Weights of a small transformer language model: attention and MLP in parallel, a variant of Muon for these matrices.
Each number is 500 + 25 x the weight over the matrix's rms, rounded and kept within 0 to 999. Layers, rows and columns count from 0. Numbers have three digits each.

# layer 5 attention output (transposed), 704x704, rms 0.0549, rows 62-63,126-127,190-191,254-255,318-319,382-383,446-447,510-511,574-575,638-639,701-703, columns 128-191
536507492517516538510458494476484481475517521473513518449526453527483476484513482489512472463444492526539493542435518499478505504500493478439483520467492447527543498467457514488488507470516516
488493506505512511491498525485495492467481441465517473548482524496547484527484480497475459506522520470511493498520480545486497472485489502502499537499464505579508470515509500452515479453486501
478533477520554475496479464495502479474514463468498473528488538467510461502509526511458509540520487479481492526468482491487506525509505488495488513482493494448504479513511508465492505525506508
500545491486511470478496488524495528517522500498475542504489452485494495496477493496464492512510519481491518467459470531517507512512506536515482469494464540489500491498536465522492503501489480
518510527499571501488519497509506466533507514488515506494474543503512479464504525515507464514523491468498507467481469473493527517518509510513482529503491489472508518519514495508471463533523480
513537477537481456481481540507575532514469499543478520532482493520492527506527459487522506485483525505489515500510488472505504532512534554520547500544511471496509493512499513514517520485442545
506509490530534519503504457500494496527510507502484519500482476428520547499498478515454546454454493481487478494495473507474463494527522522496509514495493550524494507513506554547489530516495484
544529539525492490499507438491524516522438549505484540505480530519481536465530470499539513537496476451481507486483472507531528491499467511509496539499473501473490485445496503501489485541496517
493505488483454502510500571482552529490493558540473497477497476492509499511527491510524507525494492510520453454487485510494484490484532505499532521519531474492535530486474518503514495462474474
459493465516529531478527463506485515521548440501540492483533510515505501534510536528503522487522542487488457530508523509505498487490508458498459488510478493528520517511501508499531507493467515
476445529496489487547507504504474529495509454480463510502488526552552486494527533486535513471486471572465506526491511504499502496488471514492492474508501463566430492505477486501535532468492471
496443517485506498500512583493512497543521482493472512488524525500540494469467567492478493496490482504477506481511502504468484493515463495475494490474482532507529503481518483488527498487549492
487511447518477507495483463550476489501466502498490490541529497538490466499478466504477480508524521502530512466540474531523473496512508533491480430528518533502531508475514473491495472545530437
487499474541508511487487528509473511500488498516548484491511526478470479540486507498501488486519508537533460475462525482461519482473555492510530452545454532495499515493487457533504451511501482
511497516449485532527481531485478493500541478477479490506452513530459474506482549483503484489541485532536546480522549465494525545489487474536461500506495487493501488533538505479524498502515536
468478478486509485477494487512505475459504481470497453504541497510537467541519494529510550481499496502545468521490520480467519479499486463470552502512561457495542490513473507479474554506497488
522529517512496525530516481531509522506496477495520529516564497482451531486474506506483484484477482462534508492496540545496526465505512471489524533506468489493519524499483482468492527503505502
515490522484456537484502509489474475494476486523478540454524509499487493503457497501524490529488486490513521511511502492490513521475500493505489509499512486543466479442494492507517503488475417
476523515515507458507499471544481482514496489525540508495501501475535537500486471498504504496494500445483477451507439500504478501503500512510542497544480529454521516463545504505506512529466481
505492560533485499508470429505512503459478532497536548502501543509521492499470487499502486470472532462498547510486512513498477514505524523533472520511516459454513535500505553509489523509507496
483525496512503457515520480504493454503482477501519503524506519476518517509491521506446496520523490497526483512574521476544487483487490508497490524513455483482527488482524480512510524516510486
481498542501550484447506495472495502497489515521561495474518457474496449481468458455494524508478585428546510507523521450513507514538479470531501507510485530507516480517487564510467538514445532
493474508500502479490492465479522492525536547491519513503480526475475453492523447497522500506521530485469493500530517535505535512516515517556520513522538494493459481446495508471502496528496473
# layer 5 attention value, 64x704, rms 0.0413, rows 62-63, columns 128-191
497491517518475498496511519504475521457544534502525488510508512472485496506516480500483491487459523450489578522526497560450511458527529514473507504514537555446504480448507490502496474540470493
533497541533468504559471455474536507515466532457455482507449529478463482485510493524510525493512500505483543487536531483528489518530523527530491525513555505507440521534518528516466505519494476
# layer 5 MLP up, 2816x704, rms 0.0436, rows 0-94, columns 128-191
492480503481507466524504525490526500498467483510517440534503459493540503491508481481512496490466514510521463492478542490526530548492492494467476515503522509509498481525510502479496515486532511
491534523496540500518476469468491487487479471527521535510490451462455483457504520494497505513508520510495529486510517513481498505470484458486453436512510546498546505494505495477485524508531562
500487473490527508505543483497503492466507484480481487480444446494525485440472478469502496512544468488473493488548488461554500508485478472509489532515501509497502528518492504482463488503529521
495466487467522530499496517513508529504515473533476524472511495466520490527491481507521507519485508511464450532488483514516535490514543501522521488480528477566558502471506489494485494526552532
534500515520486487468479499511540508502496480514477493514486521505478468476508537465516491498532494470460465489467457483523517523534519513521508504543467524531488523474506460497504521554465496
489519517464513525491532549542499478516510524476496508504451457524501509492480507483555479503497525513482515453525511530520510478532536476550496487478487495518507521508528512510484498514505467
485500516523519489492465498520499518494488499515454510493494500505509511524498518533476482491561467499466527484512493485494521515529485524503538476469506428450504521526421522536497525563485495
514489518494515515520527504522465500470488463482493506467517504501494468507492486512535485524471457499501451526503484486482488489519537520491483453501480495527491490525479499488505478471490500
536495580483488497519519457469531497498497486519500507473548519493507493524499557527478435501539478451534487505522491488502513511534476485464486525534532481521529478522506502492506482509460514
505499512502477527482484517490506522508498536508492553483478516475485501554576509456478503511514478485491562525516470523499484467512466560478510521537501501523493483473463559496536476525466491
486441495465495569478540523460490515490516500507504482532497544496493500520501511498509493495469499522462492480540502466473551463470527518521514538487519459511458464509496500497517514506541493
513485482538491548482445509540509524528527454455498541490481507497495534486518531478487508503490540549470500456486477525491471517510506541516532484484500534511471496504520494465515466524452476
499491474513510508498542495446534478497491473459488478514517499492518519518492454468498510517478502498512489462522430494490488546488487528474524498478549495529534490487452508506541525466470472
527518465471488490471497534500500510520481512481513458481486508474459473524542493480486509497513489467505480497471528499483498523479500492519507494436513511491458539513552475483484515494473542
490459508468493481540547503514527484507469506504510491502457457527544477474475519499501459481496486501498437494553485485492520448514551488463535540530484520505512464465484473507543549503568491
494500496523507475494507486476528479494514533470473498527463513492466525498542529529508504516494462519487538546498478491463523483485498522518533512483488459513504482476462488529473501502522511
483513481521500491518537498447502478515472494529469544518470491487482506519464524488483501473522518498487459482500529497517488481513510501523529505540533465475505515469505456516499509485525521
509491483480493503477532446518494498461504483513488520487507537509502478528516488499505487476491507503515523467497514470536486507524509516502503517456514482454495529438465452456486480480476510
491507494458518484547489507509527504498463498493539506480516501520503491498480529503524516522504534549469468495553505532511480509503511449510497506502516511514529540520501504469465472525487498
488500473475494493494495523529479448516504481493479485531546509518462498509496543534482477478486500504482466475477517520505500524487508489510516517513468514514466513478489515483553507563511491
502522479522528498484536512497509525506544468516551519525523497480502492491469495512509570531540509509491490517503498467506493493475513516480454474506505464478467489500535487501506523569492526
492431465451470516478530506504507502475542520505497493480453514546493456514455464535511493490474472540496516485512483502508509485522458495472509491495517487559514534538489481492490478522506489
472517519502472490497475524489452439516509506478508443443505498519516481490474460543507478510556463500491501581490437484479532496493459510539466513537495459526511532507466509508525517529497512
493513518486511501512471511487526500487471503462515525490500493529513458505471459468499475509504516508468482494485499508431511446547512505499505516480509462485537493529474535523491450505494472
506519493459503480495485527509493494493501539501495503523530515510491475508522493488511462463463501488437477485536482473544481526497532459505487546447484482527501538536466476531523451491494482
494555525553499530523479504499517506509499503480506461452466486487486520476495520510549543451514504501499455463541467534493553458489470466514516520505535509533529462520536474497532496475515510
504501512486497491489485508495491513490463469497501528517501516509459518453499534502513538507520501465477519514549521536496460507472476509560520527529482516462503490448490505530510503480500513
486509506486507486513438507518535513579516478487452510487522514440450501438501440509518499462503517526469494520519492494524523525492492508479475515494485518500518490481484473508509502457506530
479523505508538501535527477490500511489533503499531550509492487488496499542498479541473514493518500509527483534518504496496530491501489565509504505481483531470520509520555479485514522504526551
487507486458516474504532473459538483503523522508484500480542512507528483474486479473537533497499530534499504506450483503530516522529485533476474491502493496515494430529499487517544495527531484
525517488534488492501477491543471457520467493469517483527512479449510496498519482499489512559565496494463496500479483503542475515477469515543551480472461529534479509471517448494480503507474495
499521436482491522516516501511530483482523511487502473476458471502495503514524493481486478472477495501511505506498510485510521485511516513473489498473506510481557426481475491464492532487482524
490462491509498500480547481511528472496491517523514517462544549471495493481527448505504531492509504481482481530494510549503482490524486509501535482484500485458467549509490500548507477541490499
487519449502489513524522517516539516476533481497492488510487481479509473496503545490480524487496512506528463526498494489520461547489504486465520446551455514489478496529529484522542481514512520
487513523510511496482534480490517477496495543502512480531490518500524526498537512492513510503476498488530487481543512569473498495492498548533486546555493502510480480473500503532523467520462466
488474493546516524481513469488480459489505553463488478509463454537506507520515478477485456483511458525503547506497530534547555489504539501501531518493498495536507502501512464531509524572518495
509524476492512501499447537538523493472493493507483484488498536510509533508489481562495489448489491494474518478537518519446521503546457492521495496490503487517460536526461495494551467514552488
519459524504511534510508506490475457509550486408497537543532435489499480493508498540487543509496508525459508505534466469498534506515514506519518487465466534507493505523489510542486496471488492
459489480510502449475478476567530510501473520443555514500503533528508505515488506477463481504472478506505515452505472453476511478451445458515478487476506471485533473515513476497479493494540507
472455512507474539496502471497498497518499496465497480497512495521528499481493507532498540506524503469501506498481478536511448528484514517550492486484454521513500504519529484489492496497518499
520465527527480526486480523514512524447540493500478482489449474542518488516526518532536464518530487517510520486501487499494464479483493513502482514476528469468487512476504503489494542475533468
494471544517539488486460454529481488472519511506448510536507506462465517474482496459497537499458497474469483514534457536460494498502489520503498522485551512518525501509502522518521490548530515
523449511482483501473491473519484498488436531474505476483509476474535532526498439508510458522495521520534527477530461452536486516490493487499538501549559508513534467503500509466514513495466480
460519541456479470515537491494489551508497561460539481510529495485523503523496515461467477426489506476503504517521483553482489533519493522501498487544481501476510468497546524475539486488515488
506519503473524502488481502547488494467507458499505503492480514526466510496491526487516524522508448488540531516502490455485474494462443500503515501466517496488483519522486505467524492467542521
529464506495503519490506513515522498517526504471483503521480544541513547518528446548498552501484493525501457494494531484530529525472516511487495504491481455478471483507515525505504466485549487
511495529484482497482495486484540483516521465546543547501484525556494538501485545542472478526508502515519516535526466462525518499544456532462502499490510579545488476497512487528527489472458488
490511550466527455531529489510521496476500468529504491542534501458518535495514497476515507464483500519490515458501500512497497501497505467486561552452538550508511494535509499522526522474522536
512503496492527523490519521513514530439455506484504506515493489509475476523489538506487518484516476483513471431522460500485461486522498511485459536519450493507498502506461440508454511517494484
504499530486510490519470474490538506517533486519494522505472510533468502434540450471510532489489518513479549517503487479485512515477531491483500532484484554529438502496534519496500495556462499
535487494534466472511490508531495488484495531468528496486488520478491514501484480506454550468529474529513526525486446476520521505480543477471463490531462512478524494500489497505532516477482507
515468512461526457504522488501533496527496492476473502472546469516493512485508526502511502479525513512546530494545501469487477503482524534506468446516473494505471525493504475495447487531512487
518499506456500514511531497493528506514514444466468510451497497495499454488464509484502514456471506505473524519494508494492513477526520478494508511501516521540517456491442508522537511509529532
503508512481501518479486491542540502531535512495479481493590509504494495492473481514493523481449513526545495478530523505475544451507480489450508459500487482468523498488520520529541478472525481
537499503501533485467494475478511473505503517522549522457498493548464499468461533521522504504488491472524518517466485536501457488516505461489469524516560492512491514546492507494443560479512469
501510494503471525493516460484500504489516501490570500502538500498413501491493502497513519502487512508534494475534506516532509499521502483531469533473514490494520486480532490509528469506490523
481507501487481514519461501509538509456467461512519548515467467529528514552516520467492510476486516511489491512510461503478511471506514521518488528501492476572496474529526494463492492546548470
489520503462462467521506487502534523532481522511502510486520449481506587519513481484510519527465494492489481529500525497525510460502508497487523470494529509553536502479529478500519519529533496
472516478485475481504487485499476509516503507537517518537518530535509499583512512503454496511455491530513518451485519487581473485478433504530514436513511497534508514508517523496551486505532492
490505506443504521466508508507513475487518506503515489449484522515543493481458520493543548515537553483524527496529495514526532540503472503498503535527471519472511475509430496475472505526494545
498514473474479453475551477486544513460488467502496465500520507523540491498510502493437483511512558561474461498482442500491465490525508508477458514468519496542491533523438480508521537487479501
448506515519493527461541489495480563510487473517513482466511496503491534481500483502528505512487488536503508515509490462476519472474494496435490541505473493536538493498495486529476439472544471
516508511492497509512454539488485507527536503532530504526526526508497502532500476529501468527486486454517489504475483546509460460538480534490490532493481501504495501480502540520499527498499484
501483500462481491503488468535478496521531535522453519525451513493501484489524455477510488493515469525566512474526515527500527539531534463464489502465503492523481480503516525458494511532518496
457494476489518508534512478484515489513504501563473547500522506481494520474482492511512463496495518519475473477550492497520510477518477471499539517491528425498525504535482486469496530485479504
502509494516554474504483489481497515530491485479532518529554513483499521497535487527498511474535493481490521492516530468522441492529508538503440536506522473498506540459455463524473515494478436
512500470499480487448495491492455520515515545517486529448490540469509515458535495501525481500486509489510533529510458481518488464501524510520472476479515506540484458482492517520545511580456499
512465488494466520506546469511464492471504460452458499546517534518490435489485527470522492480507501467505549526506539494502499487504503518522479513532523534496496473456491502491510527538487544
539484492450486445478543515513504460503538538473525488464438471469535472484485500488469517487482483522498519509505464503502514506535501477476497518524461491490493505513513496463497484530502487
490525493500520506515466506509473449519516434539530482503500495499523529521519501484494540515470514561540461490540524462562540509526511527533488484500471498497504537476495520502513499545525530
549447452496471497507505510500469541496477510460522505522507504509513529486492459503472535527511519517513503495483511501470533530489430538471503505498482522493491512484503481541504499493468499
527503522487505497527484512479510518512544480542510536498509501506483506496517500464478506481534528512470515474501516498536461524496509522527517491491490504493475528558494501486508479465503507
549490508508487525511579499520501501585485494438507510462504547504544578497525468523481497504495536493514507493516508489481482487495536526465517506440453498459530514499486452458501481476466489
499496510458512470474524528463516474546501527445464478480474486490497498512479488501527511500489515503493489541510490435463464501546472494539516540505505524500492485550492505485495537499464528
494506508523503529490503513514544492482533511527511485487523521476506470486510493504510467521522516534520479480460546462476510465516487494511498507479475522482537494519490453477485480507489514
531511482535518522457492470488484525449520523497517470499502481485507512488487482502486489501516532511474493542487491499489469482473489477476514485469507465495503491518456497493549503491506501
474510528498526483445471458541500477536522547502514476474525502512509484520468496485508528500541489520479492509512520487550506501492489517527515473468547497470473528535503518447484501498480489
521480477490513479492456544494472454508523472465519522491455529485518542490531430537504518422510546485487462461506508525494495479506492472488487507484521513459544471519486480546449515531497510
538480473486487516500438480528505526482492483489499514523490502544528476484463494485477511492466484481486477475483490519516511532505488506512447459538465516535496522506486520521514524495494497
484483514507490457496502484496530452497471530494510493504516486509473493488513496527507493485464524513503466499530505478489546520552495493542488518477547507500479494522476537552504501486490457
514511479459472517523503462441529470465478486480547536502494557543511514514495495520509494523479473494514493501462479491473493508478516505507499484542537491523488519498495539492512537450478493
510513505490468447461509508510493511481519481456529495510481532501485471454472504512486461487513515565488487459524493515502497493499480526546475497458489479490503493539537534506501507516494523
522490535513471488526458507482521472519496456462465498489529488509500492528533517512519497514520514469521481505452497456488480516488482531539499506473499529497499476517499516449502475529515514
525496471537503455510533552466452499504513511496462504467516517515482492495484544524490559465491521497484502508539476496477529494497496505495500531485480504475500525435505522492485551544457521
529482523526477483530508512553488487506501484475532525520490519492478479532478444468471517501512555485506486561504497509514506487513498513480515486488477525478510502535528527479478530512506479
522514444497471500488516497505543543524535499521509501518523487483514449513538481491503472466489567521514533473515466483500503494504516479517505502487483518517488523514479445491475517490507466
533514476520500498511484478507488467518522519514495512522503509534512522497478502503486514490508496468512521500472501481506473487491504449541469472487499493466484574512490523542530508539496504
501499565498509466512440497500501527484507495546538530463495478493488481509511498472450481470551480498501526473497513528481494517474500498510506472487512487463488522536511482491447527477491499
495557479526492518476460516514471462521508521510529486519463487442483536531458501503461517479517495490500469478487488469512511484483516506464491520509493509506496460478479495502494490506512489
541485493485468468491483544487512477519481481524501505439465508507540496524526468481474470509470488478524529501475513508502478486469520534499466500487547470521513521469508510508489495531528557
534484516519481520515499514513538494530474522508482539477489483544469512453534492512485462502491549485496428502511475491488472505572542491498502527512497460512505523502523470473506484526503503
460505495501442495467491513479487490454527501462491485492491487471486492504506473483499531487503489508518562493545518525530494510509488473478481502533523542513515525503515459511499511510506524
510521529486516541491524511484526503477484513495537476504496484490479508488485507523508531548538528542485483514486515536470495499530488466502534532504524488489495460494490511466478486492480476
515535479492528464492513522516510453491529479505479492524502485509482483540496457468459520457455491541493486498472474529528476484457496416533499547482548509482482478527498486469498464500511527
492485484446502486490446509492466498484494523516509531457483506497542507509520509503508474467528512503495478546478458514488524491494477504544451484501489490540508513509509509488460528514475515
# layer 5 MLP down (transposed), 2816x704, rms 0.0465, rows 0-93, columns 128-191
507499517491535477495473482487514470504499469494502478499498552497503537514484496458477510490546510507530506471508529454478505534507488560497517480554476575510516531553522522552547482426500520
511488556499516521522474478519472472445473513509539477538518504501489480496543544466517487483478486535511507539518481478494516488481508493515512541483483498492513513514465488514535483436473519
539491541462501458526538470466479509527533493537492500531513497509500469520552476505456547506493502536525497517516501469519499518503512462503460485489541484492503521499508489549504515468451522
537455543517535475519518518489467522514504500526499517525528487512524531501487507508533502494476521519509466510541492544521498533481463496527515489528496512498555507501484486528489494536479519
505488498538503509480493507518461502511499521468516520506525464510515485479480481513514491523455537506524501488498512505475495488488491476512521518458499501484530468510468539476506502461510489
532489513511496508462509514521491497483489468519523486544482496530511488496501544509488526496509544496492494492524528502496506502514538459521499477539510487500525517484445532482494511548488464
485549502506488536525477480495523485493449456504517494495503465542484492550498517463490533523496506514536498476503488502562467461486493455480515502563509474492473497509503524504496527510553495
499518522529497500477469478519495518484554489460548491509524482514469489498547517488472517497484483563547459578511466518523502486500490480479489484485508507495494501539508493508520526562502477
469492469511515475493508525483502517511520507449496522496498498512541480451543468493471540511534542518489472487511506469465514511436544465519498469491525498506483473469509478517501471455509477
577517488485501485480518545493487513522471523471468514549503504512535498491509462517530477510476493503516522488473553498471518540499464498515497492494491509524515499527505474485555430508479530
473517528444532511527540521523514511546494495461461522497501510453528491539536493473506519490487502486502463484490492486482519494474497484522489464482453478491502466490507492511507502510533501
501486504514530505497500447501502489513500513517450496483505544487562506460477514496481514491532496497512530415517513513480495442486547506527446512521503527509494504537516484536469507477498521
523498482466520526526482478517482520478488452532498544536502474511459484519470490508506473513523518501477556509474520503514526529489535493499485499487493515463488552487513480519519477501497544
469512486480526490497510488517470443513482482493438495539472517451512509507532500438491496488529455477480532483487529536529502556525496522472474493503479546499525508498472529495459465485487488
488490517487466499520524484491455465523495526511469508514496496458550514454525512479500525492461531481507484510507526525555502509504504508496492512478533502534504529481523517526466542499528527
505518464524503448495505458523506488526505522518497505491534474541529483484492494519516485515458452472514542508445489541490480469538520485505472482533486554497486511514491489507506458478491488
537518515510511539478492484530494542515498481485532479497520511535495499457542487496524517543515512476508514528488458513515496511502510508495470483498472522501520466491519530514482502484482473
496523519516511471522490495507482489484520518515510523487499498524526522539461528495452471512517487479482484543496503557539534469495546508509487503536471502502477502501521490529551536528462475
510502550530476493513554484459471554535482494493502511484498539543484533461498515512509451498467482539555503468508485430520513485490483464502461489502541483468497511519536467503523496470472504
553481514541516535497550520498483532497552530529534518490501528526522486497506513506516521542480521506521521485535494449457538476541486476502522482489481479524530507528510504518481490478473515
438530510503551474498507527488476503517478512453517529514524459549505508532516495514556471530526467512527513533457526457523521489512503523523485480541552470462520539485522482517476552525500474
514527467538546535540522500514488505520491532464511479490526484494462504545486491491501503485565528524486474484493529516503462493521481546487490509524523507483497499456501519517475470497526497
517511498519496484466518512505486532437491470462483500518524515510519489491453504515455470486502513481502510481457478525446487462490502423481514518504504527502508504516493478477491518536495499
475506499467506489507502501455491467460530486541485509482493514519479540472505511461467538552534490463496533447468498490511521506484493501500488499484509473522503479507502519478566500499540475
532517528502505528476519458499475525492535504451508464477496494515498554475491499525506524490536497530528492505507501514456547492508498474518460518484486498488489440526546503499533440477519488
495499512532468530544457525497458502467472509521480569491471500476492516471455503498511509448494517487526522502487498476489510445497506482499496438469495537541488526488476489527500527516508523
488468493530455455478490482517498533486496490530528508542503506494530491493495461486493468528465496546474487514424497496481496500513448502486499502534524469509496508508515452489516531494505478
538533476524494501462557490554496505457477502491460481514552528550489516486523503467512486520489474510466479492475476496508481546467473485514478516511522539502483507498505476486493496463472491
568486497507511506498464458440467521483508542485550529488512498484531503525466502530492497481498484501439520499477464505492481530488520465465501482504501525477451492505479482505532501517504484
470502539516507524533486465491492469478519509505528543511479526510494486498471555516515515461508513501510544506461515460456438489519474517496489523461479530515511466493472481504510472497516527
488536529503478544499528494468513513517533496525548526483525501495509471469486448549504486500488495520520545473494519523489455522507494488483514513468470506509493514544499495481480458498470532
514452550487522536473512506493540490520476508504474537491537521519523473516510544504461494480565539471507494547508518475480491491511468459529501512535490514489492507458532452501524490526501492
501525491528501467557443513492483485501472499521499478529432529554544501493514509444493502503455520471530511481468484477504512468479545485512463519542535520508513462516501524470467486505523483
520487548507532479509536459468478495551546453475534500509530512497524531526505431470508509535520510494488520517511492501450509520531505537500549471497586462498495474512546456492500488552489522
501531514520481494561515518466505497539547536467507536476515529476518519480495462500480504515535504513464455468468441506504444499554524544523481464519453453491551510444486479540536466523491472
468474455462494460482544496512464468551499525542469526468491512455458478436522497498546498476512486541481560520468490506496550502450488467511479507524576490517504500448481479490541504482477494
471537526559510463489445508477502520528510520510504522506496501499502498501513517488472535511493475486489469528508502458525513490481485477521491513466472487525485481504481539518519493483513504
504519458483490462485513524496480528492487514510453465532488505508534521516531539503491501483509468465487510508494532498490487500510476506464460486543512489534504498468488534534515526517516532
534518470501524504507518524499516484538511506516450532492491483468486527473529502497449536490447519483516473491538519535524522521558531515507518503495500509499494489498443499493501551481488516
503496539497513475528483493493460564472519498508491526498506467460504513468505513511501463487538513532493513503527510493487508505519540530461485507467536537546541519515549459514524506534516524
528539527537511474449518488507516554473528531488502504515473478495564526491482518485522490464497487520504513518530496494502473505509522514465515430529518565492476504527504489513486530499531454
522532465547498456502479517498503487477495503482499501494494478533513449472523478455491481521511475489462503517527510487467512528568506506499465471511509523539522533524533533505491520508539481
517527529508514474518468502466532499530493457503550515531524498469468483476492457469489509501515484507527505471508496490469456493482464517509476459476527487522456474492488517506488486489475539
454514510502556517555530491522502483555477541499516509508469497513483492487483510495522445482489481500495497518528527552473470512463557506526528462481538509472521493507492492528483528524503467
481469494498511504485456500476495499497512549494515497521484485497523470457514503493469461490508522531495479486532509523517503521497519502542496515502473526531495466484467499510491471512494494
492509473466505489530500490482475480518507464488462529525534523526540493541526528500482495498508508486515497519509510523498500515510519495450487505484471501501492562488495545507490520502510493
490507424508511490511505495448484515472522543518523485519462539522516525481544508498490494455500498474516516496524538479493463504517520522473456486518493466557518504521481475501508510492494457
507506521502512499473477513497500522523462484500486482494520534518506461522483472475449486523458449507501486532477531518511500507459444510505462454480448495481524523492474481456492484497546469
448510509482498503502483511496476471512534494519490504520525553523487526478527482499528483511496477511485495522506481477512513553490503538497540447471489489503539505501512486505544490514501510
524485517476541486481498464499509508499499488550502479503528527514449515454459477517511509491517521504449538539490508519504482498497515504519507500513512528494542500497518549565474470491501476
477443486518500532476558491519491524509522501494478486477552472484505502491529493472502457489511467514465501516545506507528516445463491507500523535487532520509500489561508482521549449494501527
496477503474475524453520539524487509475497471518496481508477529468560472501481526490510554473466487494483495466515514499490519516476470526487517516535507476466502497527453522519474493513510510
497543505493523479471514475474500462509507472516491538510476492526498478542486457478499489471479505510507506551507491494515495524490466481485503506479511513508487500518532515474485486484553508
457503505522510499526528480495511503514475472506495498483472520482507462538530506493496533486510492512527512541527491499509494506452509524515489502476464503514508473514469454501469483462468508
521515524492536520530504502495532520482517496469528561565489490484507474527506465507524524487475502476502514510496442570503526504495504512510479506479525538487463484488528453495525511433492466
441525500528512496515493507485505545465466483448500482474529522482529547512468535493468439486520454515498490519512469521499499508573528534511529459512504521512508468548488555483520515478495475
485535462500554492462470461504519491486512490476520558485523484494504466463462466540530491501469538461537467498488489512510506540515506546507506500480458504502515495454506496525518535466530540
515470528500524511514480526506508510503496483498472507555494532511523498513515542503505485452532535523505501499504487500500520501460474544483484533493502510479492562490510508504493528472501517
534496480518443501496527503479526476516495513495454467487512515511469492486507506493520472485524469505505487461495459481531504524485543479481538483480541533526515504467503505492479529527459474
466496504550526466505511458530500512511471517527481488467472491479438467470489472481493464512514505501495526486494519519503544511469518510483463419498441498503417468531519459495559459494511473
457521480483496456543471480509476487512515494511502491548468486438465497548521533461449489535515518450489502449504478500503502504538491500480468501503514489441525538515507517472471519467540534
463499477531476536474496465502532484498493493476500466470464494493552487538513485489480500494525502485519491545483496523448476535488518531462440507478474503519511535479496514527508512494508502
452508512512491528488492501505511492505509519481498503530523473489504525530488518440534491523531542493514454507509496480456499510520515476523520512469479476570482484541528517478493479511505508
512519503528516506514542500511518478456484504482519514504497503517508418512487494490509464509472496504456512516469526517502471477464438500488531520531498522500480515466536495528492469542503508
493491543501512499469465502522480477475495511478493484526470461493493463498505496501501531454484502477480541517522510518502518528526464519458468511547473549492504449495498526500484487502489451
524505515491488504534489529526463506512509555508493534498497519528487510505497464510496492502433451523521520480476472500503546508491510478471534505489477513467494500502494522480510514493490521
527502502495485528523490511526524503499509481449478541462490511546524496479491484520499527514546508494506503486485493503489475489493493527498480518531536499507507497452541473540547521503492483
570491517513470508508516557549545485523519523521485524510474496491510504507471549533504504497471518516500477492488500481488492479451533456504519478515527547514519518503492466479514531465488515
475483476518501543539465521490492490475465512517504521497535507546531497529532518555509512550466472487509458540535477535495507513515512484494495477538541491456494499450459479486513501491544492
489463486532478495482484552519519477487481525490507537527481478487512514501490496452500467490474528511528517484513504533487478504466516508505472500507550514444506443488474526508526523530462480
504508479521486533510518511492510529446483483487511534504462487518554570537498468497526533482548515516526497523527480461561488491451490492494503453488480486530501486476498495480502512468517536
521495483504467513518504538507502519482475564517522488466522503456471520462492475497505502497474487476528499499494476484498469526482502463486510472461489491479500501479500503461505493490522501
526484538505511523520501438520525426503471489522508472531474538481462513537461489513494493442509518470476507532468507540458496448557525547469506472506550482516502498493522422468573491542520489
445523473466519521503540475508485541538480515491493469492540515451474506492481478490514479453519539545483488454487511500502490501488569502524539556515505480522467534569525516480490530470473496
490518501478470485516494546501487513479532499476495449527493482540529509507540491494455507515489491513507519494538527521518530509500518502522469509453506472446492502480500519545471536487474449
471495526479495503511508577483477536462469506517475504506475490488534523473539511516532485499485539515527547457468504520520470554502511507482488472528474509513507545444478520492479483511486470
505504501475500501465482532469521544503555499486538479512526501517490488466515515508487534491457462506473413500482495550472548474505489538505472518487497470529490542509463511467481526530485511
495526457498478540426514519513492517516466552513525547471514534483496499455494485498511548468496522552461498493476493493539505494521523490494485500454492468531475476489507555506517490476503485
477483512482557517505487483497474469525495481483492550545487456463488493512518493467493506475507502481463451472509503477509506487476500517557558511470494547554522520512563526465484472461552524
467465468494516466500495480539536468520500486535519524514528483487433452497520532486542517501499521495525518544528486495483485448482454489484517492493527489487535515491500489501499499463485511
481501515488477490534449496521478518482524519464488487470535498499517533526510523508534491520479522521503550516486505544532524489498503554491469551493506488514511462500539515457473498444472500
518518528477489498494504504503519529531519533514530535515504539510499465552487543493496505496473498474542494452509522506498507573515525532515437486475476511499462527507484517496533496488466465
478478466472490512524498457486461507534504423504464460513497501517480524504497450485541522500508547528521506483483481519481544504477506513526480497489559498517498502451498501500549526486485504
445505463466481546511485498515507519500475511504482453556481469506520508472498517485558501487502494523502523513538499479517499465492502510504502478557489539489491484510489533511485538470515479
505500510485527521497497560535487488501509499554507524474489487515533463471507484499469477527536523500492497525522510475538525534472473519470452443521433477452495482471521497496543524546507460
463506488468503473504504509503506498483459510492483497488529530524501519493521520539499510519508474494478495505499516484509464498489516519491476519528497519500499520496499498488523519498490521
511500473466493471502509500506536508488502471469512466514493493454529480507476519499546457493534533532515492539501479476452483477481479533439511522519524520483543450500485444473514470514476521
493492501497504509499483534490475501523476539462509524541491528517478481516494510497499447502550530468474506524520490498505522491513495497499476500547483480458533513502520542511535484502455489
446498495480487499536576472482491524511471446455527543501518446508480530497508497485510488501507514506510492519466533521493480489489497490510487468475508528513475534467535501535468508516439487
524510465505486501504476493497512478517509515496526491474533502486556473512477488500487543528514556509507530483466530510501484470568476475513491494514507478545515519478520468546507507528471512
510459489485510468491485486497438511507529495512499497530527486494521533532499522481515497520480496518496511513504478517491476486533462518506516511510534513503482490522499509541452501499527517
518462525509492515495486513517494480497485506519510464510493526516473546494483499527475501520512509494472451491462511482509521492505494488511524498507483514508459510513491447506538463510495501
516471512487472437464488473467528508461565470477561488516487465512503521466466451450487485449495481486485517440544497505530552472489475508515467453524490516532497519492443457566471500492500512
531484534512514484500492530476520505496525524469487486493502490461517506564506529479486489488508503478549511481508487509490504486482462539501506506516476499516543455498498480499469503519465481